Each number is 500 + 40 x the weight over the matrix's rms, rounded and kept within 0 to 999. Layers, rows and columns count from 0. Numbers have three digits each.

# layer 7 MLP down (transposed), 1792x448, rms 0.105, rows 625-696, columns 384-447
567466441532499479496518495476522460424509511474494452513549481538497500527483486431562600503427493451487512474487499560430437538536570506503506476467491538494570559475491544487530556511430515
502479482469468477536476579504482479464564518449506466525523513562484453522508498518515475503496499501464590446469484513480448495504552455536450489485500501508551441461554533464437533553560551
527444512533412465511485554512467524474536452456508487452519402524351419466476550508474577511479493507490468490465568507511512431439512511579547514472477443531488464468517527512453503518522624
481494468441535500466479476510506477420528546453555587532447504415499474522469494484502480508497536524494536581531520508544445442425477489494477476496433506526533477505437503454494505478452572
501438509377542579494526476570457503493490493487471531518523543570483528566505480528449516517543513511414498516533525550509501496474505455485498507519510483435447474403472527439453586486476438
500568487489527515454534459454473410432454490483534508462490489541462474533390526468504463477515517490510499524471521587483460481464448545451530528542516492511526512461536467523525484514500497
508569523557552507526552505508503423472489560501498524536551516523539524534491552474526486514470461473544482511434546491504551575505561535557525463474450564552487554465521526437471547448499545
424530559454486497472468478539564536543487465506398527523523513507475523386511504498503553416482527549498402543477509415536470492552507489438536416546464434503475566515516544437535492560544490
568518556535460445502502504489547548546487477573567456551504554494478506495518497514442525503403489529467575483443438513513522487486450494580447501517544552492541516466502522499571544554560552
496459495580544545541447487484487512519475536513479589513500540546504449494458464531464508525501584450476428489486553540493563553586521515548511525513477489485483574522568543402520532495510455
501397495576559508487492482469492497513458535522479458389499589513477503482541587534414518483511536475468534524465574446471520574516534498504473538501553465562486462486462447460479500455505545
547521398449463479515480484542538485502496568458441477459505508559554435467552489452475536489561513454516453481490497572526465363480493450476512496468511455524516561399443455476506477547476497
580525504446463496542450461456516521492465462548546541496493460539449508553567493491552534534570545479478509537457567554465554465498510501466522461545426480579494540578471511504535505495527457
494468474513510497534463499474462471509508538511473570430500516470488539483529498502512516541504569531445494426458506493515478450567498436514497506506487500566579482441517599469547499489501507
540505481471550473560487496457577492508510500438489493531521571509437531512531504554441524471512421442492531483487512505538463489479537561450520468549392437544515518390587599509547525440549540
507530499493443463476494524469470377495517465555476545509503498485541485492405502504475497567463501568560560573534502482452504473481543492486482482463481556522452486508472491439474475517580523
525484518528531495408568473556541535508512567448472492456481541494410497551524444532533527545479500497536478448512523468474520570451541551505535469472499540560499512489476537471451417454538506
499511466470549486505501537474474518501509542497544490466416409498518507514531556402542536499513466551428499526520444496441626468501487475520522540478519478478526456485493457487462426518523518
462486474493531535483511490518531506509509501455461431463513472524536491564535499487512472595559578498522555482466474554496470584476558474507560528493483456476522470519545477483469527502475555
524439491451500537495518465461475448503528514536449565560510520531483530477484588494501457502558460519454428500461542526495480483461459519562502477501434510483528493512454507527431551474538487
456491442498493498561543463515507531498562512547526481552516476457476501511530465506510451508491547499452562506507538488529390482453440533499485484477563458536540471497498533441416518522522563
475515494414503505515455481493608517567558513488479447406503596510438447465574495526459462531531544475487479414512427445638568596529437569482480563508495530491501433536545490513525532497445414
505425515477457513502566466481504498488571506473498532481509492474493564469482578527448484503468539539561460479471522517479544523435480530523501463482543502476424500487464428494515512566490491
522523446425479504409504470464485482469544476506575430532484434521468468523578588443487419455431512599532486490572513503528609493462530527438507496532462514619534493484437478512533492527492501
540538522531467549529524517538581526537437477507558451532502520432558448531454427480499457486463467503464502509423476523500528522523514497486468466494617529564480516476494502523456484473483515
518482461438528466493459521478588524495482482499462440513558521419466506483479468512482501494568483566496486524500494544503414549536469481509525512412548488499483435523440597525502521469362461
447437585520567521485480358505424417450548494575598436501447491500552580525512491434502523513500491466418458562471439472505518531503470522441550536481473544455548520466545517495502544525507522
499519457506542486522497515480473364518519441446476429518494566451537468516512536540483540524511511485513484495524446609489529517472477658431559522489559545497488532532510456443530525513430533
481438441504406512468486532566546572549489492507479501416494429515446484556476581528475488510524494492496446424511464447477603511512502520565448481503497458429536468500522395453512543474479501
487449547512516538517512532582498575534521485450501560501456565508464482450579476466484546413451577527426507503464450444478513496472605514540537507536550527543567434507459515546473457483447411
555528546451547575499489525473556535444493482425546466526437475535529480473537475511493486515524464521547493591540526528507492526511413546455468492504502548457504546443521460495533465515511518
549540590486558500517491510508491518495520475485519465485472530402526539443485527464432519437371419520499515494520542541504511493523543512559481507489486479489500503549505513570485551512544562
495560555532437573567534580514491509472547539505530484578442527539478496558472518527455485564498499527522405467540501539509475504532540547488497502502470425549514474468458524443461471505444528
520518472538479536553521534491493479493545474543511440411438524559478496519532497477551420497471530467501551450476490595542535462489480510476443453458508496441520541503464476479466499523473501
478395501519493494552406496473473450549467519514450470496479468531557452559481536487485459479466511516482522473477542541530492547478484432512374557449494449469573448529558543395472482511502523
519418555506513452509523428449543487467477506459565477459508479547476483566451529434466504467507516643535478549517512458470496481575506485519504476536500582449464584473492511481451479502529467
513546494513504540614563487506445519452512482538506501545537484454499470471526367547492456528523460512538459455448502518511521483513449510511494456485494530483492559433503476493522572508510538
524504488483446518483521477524591535574473606516507475448524487495485515493589456458463506494472522526415426542526521516510534571500422515521461523487543483470515561457533450504563539530565496
459514526528559514544439511482533509525566512529509490480559448469488475525515504458503495518521548441529517526513480534504484523468537506434511448462426530564472492490518533534459414547519541
499517513509467506513468497513508547577523560529517510490538502528531515569476526416526498487481569400523454533476529554501568542510534479473464470473423528483540543520519482492469498521528537
367490417562489518510497404476493447532570528470487424509542533472530497554508499496503566482524520460473528556464471419571451562517482481469482511524532507527501495442457510507545459470465545
507502505518462512454476567498458502495480470517495522521539497540471409502482518502553454523516533543501512482492483539477495536513523498512502563462501546535481569458504522486495562485499519
476512453471492443446458520464446507482554483478508489488509584457442502459517488498536497488435499436579496514517487474534524477472445460464505536477434531513489519535495518542558504497493498
468585555513537505514543490552475507579496433411498537499459469479491490518447453490420496517459499480472527474465512525547593518520495515538521563535491480468427535529518559434525488521493435
517451426539469495481552520501578471516480466495490410506500473535428502544644499458524528424501465563560436552508523566505488500527433485532520540476513470457466518524616558500471461513518494
553510430520487459467511501529497557503421519507507521412458444508463544502473500482495505572457480475463590465494459505484481609514428493486535497505455484498442485548517487566490534458455502
461477460462406503503518472525468455455476521517506485479458579481448442512466560513469439486454529432524515537533457541518416446574455504458527488479516471514403511524569601487461591462417441
506441569534460533467474506460495411480504510529591472518492472553509485578544462536460545436578484491470546502515455525539542536472517474467469501519511517502528481517499568562478573474465587
549490516461538577486509384460531545567441506544524504522480456543499415503557513548591449504590485513526431552525562456484489465533515618591543509534522509507494530535497447549464481506478478
614506535504546493536477566483494580473464497487448487510543504598437532497562472535478470493527501556525472484449529490496536463457515486490570544541485425503520550414532538440493512513519490
465493477503482507490502486443473394561484469528529526437569551554508456571542547397503555450440509508523478455477454585550522532485432522412464422520529471521551432585500519510499498442454492
421586456463556471567527490545466532499456509468457459464571558471554477490484468553507528465552418561607440545466518486563466530560481468489521578472527563505557448523481423502529492543553518
547533514511427470430510499489572446510466484537465520476501452548511476474551516504445486467485543492503482559459528466493467542528536493555527446544457494540500493492570421468545536516510482
487525535579466486528481525505535477526414486488515548488513443497430494469560506523482465486512485532463498556447510560449509460533477499536474556490587522495510549527529511521446458481504549
478535485476527538514489540441470498503483484568465478471469472504445490520528486520477471525564448483593465563553501479504560506466479534496491542428519511515471489424512465418477466541474504
525507456438499468442505502544545505500444448466514482500482409522517479546550491557522469587513517476490577478505512471482528544492540459533461528448429513494500465492531503492514457499505523
485497492584528523515540515562491521483517548497582431548470549527561445528476494530471513484502492446455568471459495450582545572504545509582477476521509497542561518497486508479509528508505452
483491455463562517524529533491573502539461477511488526499414495517512527505407500459477572485464513497534504452508509472533530488531475500514539555489397512537529470612487562531464475462530476
556521487544468471463436543470479436408484532446544539518586558508497543448450510590527564547490435495477531551527481521488557426495499550542493451450496532536581576536516461561442510488526527
546598507470509498495555440545526498577431438506501516455487489458627474483459483443472557440501510501489539403441566478529582479526496473529505539465477517452551538496523464519481496528467469
492476487555586522551495499514541460462562447462498555484486474490506482421463524529455486569491463452542521537561521509535509483520468561556521483423487488513520547415536462483424517538529502
453532397468492452438577517492456478492530474566526471452462457448501589506515544553555462421593562530504438516569528428492505515496492460381547497434457544423435532489457514475461524459550510
565542503552508488487410432482604492506470461482516480482490537499502533497508497477480481482470520449527527461492528446548469493537501441466516502502516513519494525459491542509457454458561502
449527488580513501486492526457484487504484564501485480564472480508513446512488458561408494464508545482460538524478537512465468464507500521513463497537482432517491530496412385446477539540506474
542512491458512510545537483470476495496526514503526537503523440497468461404476579556358581439450484541410448453592456458534551503548584502484537487483492506497420472509523537486488504538483439
509565550526497494415452523518490571591498501449521545530479542534466495530449478592399491458511498458484381483504448516467433547473467529481534483527444489518559481571514454569461431525477505
473588541498475552575478395493485449464488662546540518488444589548548492555462495438473489497456506440513524499494463496499475479539521499476503440516415490490523488503505434530489488525505521
423485531520515496539528495496499486525549487482462544485530498552543535493524479495475513516566458480504550437414493507513465522496525521497554557532540503394578496558561473496511528500574516
490513495494496499518515527511527521564447468503520527473526563471555524448452484464400437440512489447493485539434439547506446454479468463470512468477473570519513540459442521517462460489481534
574504478555459418617485502476538446502524476519548490539511502508531466589493481577416513568526501567554497524474494455461487522471477478445523442539450566538564483461500496526537495543455477
495505547544457493554495490551524436452544475478525490504479564458451510497442497550531478466449486501496501472430520496509457553506503564477495460481547476508587518490541464475467526423543566
499522472521470374501567475572489558545482515449474523539465443504471490471420446568520491496445476544502479537525491507500587504552510560512484476541543511488539454495468519541514529485544422
# layer 7 MLP gate, 1792x448, rms 0.11, rows 626-696, columns 384-447
528484554507530548617460513552547436493411504529525413478513533593484516448559539533542514402514447479515470479574511467510565453491467471485479493524498549506428501479493516527514555477453507
559489437510442478508513488476497599464462495491555449456467517453500455510463464432533484422477470457520495625500486544509536550483553577495491532510500499464471474465490420493450516440486425
556490467507417557505515562511453506502449465390522453478519465516500476526510457441526551478492569495594494426472454472460493555534489507424464575500537459432529510497502525449493430461528436
542458461509452537496503570495462399488457454535525510462444532440470462407494531522496492565447520573489476501484502479523496479456537508534494573472456505489484542512558479521435499455474484
523469461477429561431486498528499502520525547503527455537549524549553468518451449454468498490501487453568538535506538501522554488471541531466423496561465529562558497468488492473506533467508492
467477491455513494489475587559411459499514471577482486515513508466534567493517512423526546521482543516478493541446496538504535517508565555505456538557509572594535523577429493502430479478441500
475498500463507481449446488469479531462482498519520404536512511473435508474498432490514512539463471517429470538506559476440438568446463429547510534478597521492454456529486429542447516588528493
492555447523494479517506499498504511548517521576499525484401516515530521447429505457545468453573500504481503438488542556515514454531585565527568465466466465510543552509439514545483496447477436
513473513492526488486494556449538583545488520510605478531499482562525513442504502541544467466507471453464479539451437347456462553490522482547486510550548536482500446498451466520494489457513565
525518550511442514562455418531499508489453548567524534499477570517596573560473548488460522461537498471508626413507536538566473475498482488517508531445497506504495479495586542462521520485576437
497464458474549478500476504565536512510437514511509582501469488504557497473529454500506482515506459549505537510500528532555473485487513551579504505516489440481456489453515502539516547520618492
482525518499460514528536488431504537433516469466499510486510493506507498518521459446560508524473534498524456469422439550458498530518455514492467468470572496528465494442490548485600479470532492
452483520562561466464492487497530534497494518520514437506559523483422415486459519492492509568541452511507510419511534495541572537533481534442517533478506476533522476525459428522566478492540484
506489529496442484562464511519489560526512530570489498491528460491494482514579446489497542566472503477508584473450519525434517470481538561483468546445525536464459543511526508488406517494514512
536512491505539501473576558466545558523559537509559496461551423451582483506520537481481619495391432481500502453457497523544468568490480476494465456491513546493520481455556549458510466483444431
529493489554546476545411416479507485424546484465473470475499561543421517619565485452508579570487518508496502496474435508484544525589533541451552496396408522525557437515583500530462509427545517
521439507463527592498497509502409456482561394513528512425530489536397528430419554491465571493565528474533479465436474490481454579517524527505534489493499556477477522514547509454475467516395447
520514504495572487459506508518512488462450525565469501511435480459480591487481582554546526523498497576537521506538489604543455505525496545545471464547498532551446532529526504506572465512498497
465396487576580438449529467503477458429543488494525526477536492472506530547470433393550519512486584480512560521504495499466514547500554580464511514474499577537505499504498510446528558428470472
514454447490549483534551526447552518484436500547494491463519486499449505456541548432494510474481522491517512537540506477518529484480512476471549499565436509427551510460480548531483549420484536
584472444527440477517473464504504469511501545521440504521468441606519523488453461550550480545533520426428544550457486515491464582524534450451538436460477480526521558460503456487468541463421481
441493466474467510489514506523554534503437496439501578472535427416465522508491536542509496512540467466497463554525500542413564475442542491518505546461496473534489459446504540503487533477486521
468562501464551590502507509490440473453469523447518540556483554548472524474486498477584519558405529523552467472540430577506478451593526485514498488470541495433466520505549592491436444605456483
464466422548503486476534518463466572534513470496496516516476460462457480530496527484527461496472541492496431530506473532529469505455487490456531527484485506503483481495487546462570497504514500
475515565450522494566526464485565488477521537466503532480469492458406512397587546485462499418544564500477412469500493461526508489498512518495511485463453471482539494432546496498431500482561473
495535427533511567468506399482531491494551453540519436588499518475552453522411466420562513425500486475476583501499451468498434528459502474482497517481456545537519539482548455468508496566509567
514491461489535491570509476492488511513499522517507473578448499514520534372509513567521518488523445491481484502506515491546463461502551511514431488475493527549496455501433505489477474412526568
550492538441530543486393505501537489512531498537545475507524527556526503447492440499526482518490432543479572537455542491472573511541518476488460470573503541568527484518440511548430468470515498
490520431506509532555442496542455526498522524479532532535592628489501499469475406536496474544500577549473572511541507511460490426471569467515531536549519473556577527497454513513546469483491569
551505514545549553486565429518488401464424473441485505533504517522480467544495498479541500481522422467444478537475564513477548452436543443555524521472448512547496503493452523523519485523543509
541417484522530450476532529511441527484542409561522521581474430459530504468567488555489472524440494539493442542507529487558494427514519500483517530505448476474490493515494476554431545501498586
424532576571506565536507503539544540553496478541489477397522485484505485483428520490439487465459505521479496479528506473426481504461530422520454544462511497529514483455450511516516499524433487
490472550478510613534401512469494528514509550531450456517507594505514519543471496474473539532519463395428458545555566494645410553509525433453489499529504534532485485464524525500411536497556540
559563489430505443485474456519502506507531531516531496479572483437478559469519423520438531463535468436474517447502531502515472475441554549458538504532498496516540503506534484542569485508498518
599500499463559426482524504576434579541451498517432526376553407476565416536441530490521559456473533500544490515567466542504431469581532464417474497542403507479470483500455427516512468506535543
556483496505428522529526467477440518492540452516519508473513604434481532506486567384427570535443556478547510549498539512507535543402501575600528468526442472543493525528490566506500531530517474
497430468513534497449499541414572475508519569494518498436525455509502492425441441501531516512475551557549562517488522521489474499525523517482496503496583424435531500544497536615518590516491434
478495438535460488509514461478490479452429492445497554497486561548543493522489549492537575480483515558533499478471468486501580487544497475531513530480425467495537513547455475556480528515515508
507531419483485472463471501478506462499440474511528502507507501457566385564467502446497455476454488496503495523532572490515501517525488465505540524469542515568547445560468530506572575490518518
499439535547467479446432493465477533396542487564449580489468466556505522456600546510485497461524496482576532506499513476446539459497491478555479448488483566541547419493517438497510509543562416
544443486489516453503435478489474544454498430518476524421538546520519489472444510516503456450484437524560518479552530499494431537439462524514493431446513519551461476494515561544493526483538538
484463500452502518486557423492421504639514550534409478548467517553542501549515532560471558447497518454497519553499538492496407466542495477420448447545534528535589411425450509507447464406502482
493492480558498440454477458561449469500588522516549441558469520465523498489528517463511468465448538503495500371572579524451530598539522520522490513505529494497486548483493602457472577493550548
508470569468455513524534542497512425499532490428454478499479514591436407528542472484509532453522406461490484519494487577529507530423518421465470563548509562489488396523445482543478456500521530
502468501516501540525484516489466495551501497433577498500518466567519490461457519595485499493448518506531446552466477462538508487589574576500505510483424521528551478520398540513468528488522525
498473493435548555505493458547507484517488480507460512504525508532453535529490466519503537451531532484573490506519510451491526492575520529527553487497493489412459465470502478475500445577520534
521418512461433462486510533552510491531538524467509526514586611562496479462456480532495494474486456483532524497465481454525521529509511531503545457491599506531508523479472575514515500506456465
569457497525470490478514514539507466520470457501502559518522475586482494511449519512511512523522485491515513449452508587429448474506482506493553591515516448548516514456483549550444512512469502
472484443515570435534516496442423540562502500476537491471467560504544526467455497488477475520525491497572474443590517447507499468497497512482506494551502517502498508509495468564493525501511529
461531539462433508489490547508548510472479506482516591525430512475560525513415460521505489495459459502552535550525473474444466445516528496623444596461545425504436443444522444488491539510497448
526485537437521520476529513576518536473473452541534543590524464468498483455468489504541554481498488487458480502538510460486517519443502504459490481541566488506524524505481560499502469444504464
465433537494571534524450341368476502520472547483476475466501464511534514514510482506508502369493511501433525479519443480481511555507525522475538512543499469486567531465463539513488519458457493
480539480466482503467451550461433525543480507478509526464529542500552545574539497508460523512490511536478495463509480499561530491480491479541508484475510440475521494534547457423568583472458460
487535448541438492474512432515421528517574461469560501517566499484441509440463501554520482583476427567537538465503539597506602475575507514497482581516497480552399545491519500533500496546541508
546499480524531489447522590521478439480496454500486505542539514537508581548488486527420537444550439463541510479491580517488486421434480484501545454492514454524492545517439614489546494469464523
455446508494563497502433511562442504531500458534494529504537480514477479527466403464454483444485539465547522534467464522510488541471485476508469523516526603443507478542487443476536520485470475
520483495568466448517572478491482496539546515492502528586409480542510440495490498513495504464515539528552529497507554533528499456483527445466535502521484473524643466599489589482468461470498469
480446519484520517531453495448532530398494433503469488507479528480551549478512499495460515452449577561501481441492404515506502509526525445452469492431475477557514530559486440499529456484480498
543500536546470470477595449519520497478466520476557506542481519529557529427518546539427528520536417479474544498548546439518584459503528554484468570417533491502527551479486498562473436485504433
456486457494530460398508445556423437537501464604468543454524570495513437507516470444481492405486501502539495497459534479462479484500513497537521504546587470473504431456517513558522468498579466
460476516487473518556399448566550513484446573433459528443521506444396477471482517505536449495489444522447479459553493457485576499581519470491563523526545510444465462483571508551562481522541533
458421506526562441493540515506508485464508516520503485486521444474539455530433513494494498452493479573525529558607575460551511463508497463553542496454476471499529517431486475564442484495517527
534546460573597512467482467492531504569509495493534472501484581527563479523472466519482504483500481491473506524486527395490521482485492588526542508525504507459507465500474502447424526552557448
440532525516485449519498524499538441448455444530497486527484490517469455474517628468617515511551390600581425480461483441544470543567472539558495526538476580554420506512539504577522538498508512
516531529550505443497460427542493560498492632452547521527510486562491487475488533476513469439480523475504460511485476558488466516514499524530559375412462456503469489515535528462560457472540492
509516425497523486521566411554459509597498487481518571567565491562530495556519570486511474497474463495529594485574525478533465492521477466459507500511429499534544525498578543479531511508531524
544444500434571468454508520481476511534526517404488538469501509553586512415504514499475446449497611511515450509571523519509455494477445532523506552495527501542548453516491490474502533550523534
447493515457452488590495485476464537437434531519524480452501515512510525589443427508464519530422542486417420486520550386516481512496514506465542614459474479564500535446513495518500535484477564
462558468497622558562524470508469481517514516523480480507377543555487574431557514516514519434581487502515540439515498500537428484494507570531411459430528438435446496459550450460495473466442493
530482421462551528441469500509505535491486416430532540456511469495564526541495504410497525496519452526495467487596488452527472512514522512470474527528467493461516510503452535513520500472539535
496529534576499605547465471519532499519494483452469483530483479525478429528452510461500464439469531518456488427509463472548454522443511488540473489545431539521402482542583547438477519546527513
# layer 7 MLP up, 1792x448, rms 0.114, rows 626-696, columns 384-447
543487486474422553429567562533456474525426538555578498473559570505510549508527516442491482380476501532488493565494588561526568393414463488494580419526518500465505499510430531505538530471477549
548474435608541461530509447491544550507419452432618493484563587494511516503538532495480498450489482459451491560470535555418561524500504471533452534544492478533561475481450453448528449481507472
558428487543506555517514442523444497516460492473467424464542532596483488484493481504503523488497508457508534413479488547452482440506521511554478462442485495517541543536563493525477463542550529
507503474567535497526484444509525483472465454476481559483545507456529514423483596497533604454508548521503414460515505484470444478563540520482526443491494551548475470522500455476558475441482468
469530501528494550525519476517505526593516495501474500506508508457511449464470509506500536506489536515470490493527462523513512463539581527512499523591518425488444538556540503522473514423484508
502485507469478452537498486498486550452542507463512504481504485550476465542502495554496375504491549544463483482530505447494519447448436491445505536496552433474503479464519415429617513483473480
480557397479477460387560443535447435446560500533533498438483450490473493542549499446512541515504466499465492553503483538444476470490528445503469593491473451420573473477502485546525486467518533
473563453475447557518402519411522527471560539586507504544511487474483520551468427542574569488565497520537399537491548567488455421453512559523517471546495489505516546504502494565484542485475454
439538528471506466459541542451547549522543496459481498454520477490461502526507503528519488495527500562477512539505471504541541510504475495428524472506583496525526477516556560454502480486528488
507481509548526525481495604559488489584605439485552487532497436404365537414591459469496499554486543505604431558468492374411471537496481516445515498578517529470490500463350425565507478515488633
520522558491470480493453553551497525502540464506460538462515516518491489540465541537502411488490489540554514614499457463475561537449444493480511502536507484541578502464528482496470509560479464
533486455564530552482489505558462552501554494464437518499524507534594534483435522478535465540472509501539430449458446586521465504498494506539469544468480503517425545493485497484421506445483514
512455481430499492522505467487464478460497397458409546493463577494542575438489478513540458499459499491457545449481473506468461480495546476559439486579498577464544510534556486496456535477485535
435546521482476547518537575587535454447530516510540522547425436476396483487486546507508485525485548536455464502465509510506523478561480555540583486484491472526441501586457553454544459476463477
473471489496508515496495424521428460516459385489442478506471544506434521509435496463518456545614554508512528474506471547427527425517558570552586535467476486528489552491447399475462556562597549
459510618525459519521463570513490380535594517451454553540488483445541525427444530585562513513495534457497515466437540557534501475566495479528516534482521484471527501410468429436553518483482540
442516493480429489506563536488614490454484555437468461497494517458557483568468477568529533568454531461556494463615448577582480478476445517556561442536460546539488513479552531525501590494582574
449476565465520494501467440481532468499447531544477494516489464541499502522468498487513464487540449516445497529508544472548489516472520451512436530529507505515488487526470466510456541430518505
527565463529549497472494553552498562490467429454475426400483513480509500500531491537436441558495403427512528501521459528530480588497467509423490486500552550459572529479516461513496428539431507
551496617466552555484502537517479461516492540456487490466523457506524462446444486480527541508420495457550458498550447492493513414463578430467467508533535585476521522475451508457476446459437459
493560516579503486531511494495419442508533556564442550463502607625544490476470510544485519528568467486500478496504509571491451523503498452469511440511400446493530496457514464519490519460554558
515570412490471509530558466518512524498444545531462514480478540478501498450547552526518375486463477481490527569523484503479540468444561518484505477492481452487545424534469568538560478540489485
486482532542563506493579522534512526493458542637508431451477538521526473506429463569490516471524468437456444436462480475462490502519497496519475463502518531585490536502556481452556469490522504
555487460429539460456502499472507474497541497473509535494524453564496574498534476540559467525521511475510508490500505460481503447496501475485542521482460503487524493495549460521535509490519470
433497447503507521491530508422530532500488388506570612502510525574490498480494455478506523493488465516583566469542484538481532570523539550469527600455501452497508509503457489505530504493554456
504439467541427489526473543495531524524448487496499535504503491545502460502485542461441440522498473528470438428529582544486457513431542498519572431367482475564488479496486504533524555500467467
574522507555478500505425526502597559541485458411499458468440460572512504504487482473507477473478478459479509491465562470495514495536508487497575435510473357453503470524465520449499497465504441
417507513493494439492466482498525481521546429515538543504487484516534560469509501527524570466491531479417438423497485501531425489459488554513489558521450508516412508556474507499548439482491468
517559450544475492515482518510483470548491463601523522449541541477500535497514440525503399454482605576503532531478487477528548436533496495521510530561491420538584541453490522528560535496468445
377426480504509512540504552501557480491419458548443517600555588478504536520511468440497497474502497411486496452499567440406531488435581446503509447502455514518530466555499493532470606523475540
536440482529526484503542470434542461501506498504445535560503470554475504488559497513453455594513623421517448529482498540483555492491517471460533498535524530524513444393515492524508415487516547
528465507402470476485478461518608444457546553453489548531485503500480522539524511567494490535551554509576495408523468543536514531511489490421411485545523470524564563464502494480450489480536565
471577477465493502455504492528545580476523444527605578545490396445513385511471437520526429497462424538527516496440468590453540489491478536485452460503489508524458479506441555527531480554492454
536571551530530534450465447519479484467510538500434462567463493515478525502472484540543540519606503523551494456528513482532376598420525516470562402527471504420423525496538496502463484542456496
561498505508470515507524570505516507476526480508436526500491485400537526524533438529487568420535495475605553449453464484502441524499521500503502640586491402493541483540500476507502531522442518
431494544452462453437493556487578452490541462491442516478436526499514482530491551551550541521517485444458459558465457458417583508549452514542501492546509428432541536530534437489561501497492545
413465468571470507411539494506497512498584474423493547489457479509536475508441548485455468516393571508516567468581558475468531424571486557423487428543524435517519465515430530556487456517533477
540503525489471450493456474562481532531475547468559558522446472459544498489513501477521491479483487530493462442469558486530525481482490528553398500555439523506503495516482474498456573467485529
453546458524543472418528506497472579484547495477435473465464477458482497459497513531516507507510468531423555545514478442455553526533515481560484574555506507479562433481528506551509526434513506
554497532443514522520548480570459513430487468542532540578488568446452467494559428505512478473419457510503493558493515493469501504483404459499488559451556507409567482508472518470475528511476453
533484520487476461525508492536550532500496520474468452481463463493508466447515547466467473462542416524438490442496463476503508486557428495464520448570452533473559501527528503538529553522507455
484469553520489582501480539558468543522543509567454454543518461542522484527423456507487548448584461442574506491460437590457501439541605468526524493521513475594596464464543564514564578511563473
536500513482495458434566442501518407575503491516526551560496501492514464460491436497518447505522515468445469441554460547545465487460491545556460476467518519482539496481498458493507479513522517
486540523431493518527486504552410511459473525443405541545531534529527496490453459475519471603471532425492475485488437488491511506513444516406469514532436505499516462498417499458551480515500515
472576526513444502529480499492427503503503491472578470402490416437453505532501418442563523404571615471457527490554508470523547493435459511490528488449450578498484507454531485455563477518468512
410527514580445462489448470443561530496515475407429498530586476495463519505504470443508505506491493524486457547433591599496549532463543468417506544521503527534494544449476491478492470505544500
470535487460560517451518542522475463511446539480421490479564515474505469424569568501503470481484516508573431470499576489450507389526526501512542494506512461446513456418510455454499504579532516
432457497465472547486463520492517469474527463521534463414462424408492480506518486510463484463513547544414537480527448497480474438517496454473390447487542540529527404504454540514483447466511505
475482429560536537449557536468493401533521481511532539415516493475575542513498518493497574511447549420485491513570498502481493482512471422540465513533562528564490560482518463528448522460502557
480565533509492458529443473537531547460557449507494493495450541481475477477566511555527515509511481543451500493519531442479483516529482442443446545494523547488489517528520506558464488494487405
534495518574405522526545541455550461539515491484478500445490428562505549490535542441494480476501491418499519461458510432496518426518440473492433414482491442551464462531484479474550530477553485
502456503467414527507515563624495509476514469518556547516509515523490533477471543497589544578598493558561439443508431563458542484484499533435475535482546491540509547517419450477490470511560469
453551510439492480418486490467453482568456528464505503494529585460543575516515494479513535496453498531504516519443466490569574586477505525550494468410526521514504542516505460382536564496428486
524481570531456464452478506531587469473511457512516517452504510490610475485445512515507707416568510577446525469481440457516447486486541395465490519544448534480454532461557462527479460467542522
560544455551527518560477478482487532564524464506469602434487466527520519455508519455513518512458511527472456557453452500495471536444508528532511507512531466486594430512480497480478478536481489
487528484465529457479522515531518499534506509461473495478497416474543529486429517524526487488480442559479493533551497512558523473482513501492466500465469424544476497458456466504540460537459547
511505510442525483474465545512519555488536442536484515435554494520519522540525511543554473559455463496458566484461422508420522511534498504497452555503518542500487531449531478531466448453468468
423507516433528479514529474500461556509519526521582469449532445497468458542512433473477583495461492467500493504512541439433445530507561467484519515597501494444539450490487494418515520491552551
438490500482473431511551585572482441490538531500475527501513546496466461561479531450527529513508472478557464547513547500531459424479468510496524558506443533517443507501513542551540527468454504
456539511461490530499470548498597424492475525550461474486508542466522452491570492563482463505464455490483492487472517547487495500522474523532407458524510504481490438545494557488538519492465525
507494541504558548563499414475461464464502513398490467461445500429537422503457631517505526512494497544439533472508571608526490515452432468495400504519491473532538510480483555538437527476429575
508455508544472494495518491551465509421451526577474507482470492450558499508492551523427583530501422470528489532465474508344502474542574476507522528557540517542528522478493532522533490500507489
485552504454471425452489494492423513532453480519482494537535503516505521491439430477518565561500545444514498411498426514549540584466499443464564556447507452432481503545454597511572547503540572
571487486501469501513520561503532458496494523515464498553503494460545475556564489515531515590483483478526571483590511417499515528432486496487514602519536466462486512494533492487451476503547542
526509524494589498491484503546496560567463500454487554476492542512474519498480463423580417497508504541464539526529507480538562590494445458542505482442505466491530499481529426466524566444477361
496432532406492516510541505444475503514450425499501479457528498474567514450461476464466548551570468529557429567532500520460531443485499570554546528506513525452437493481476553500470442487556474
533553463479389526500478518611514436455530517496481452451542510474523522474438474528462491442473571466513492488489505434519419508457566491584561472489453538526481505488510404494525482570504418
523481555491441524449452531485508417502494447524458459537453518535548522448544563519512482523542438547563542501560398541473494445518483568529561436578511476420508420601476427552548402451559438
518517467387534508545535528487458466550544483484512482483512475517470417531469460546510505464494474444507473541422480465498501514464499535511538509492437520452470429468543513431496474444512517
511502473504522494462467499502462540466503475468429518462513480552558531482431463510487493468535497513481473546542441514534417522520541499506557518598518477465517478522468500503530460535378483
501487547478496615545508490468539468536504507513513524533476535524532514439543485434447501540465485502530446521491552491513378514425473487447541507552463529480447519502508519441515515514521502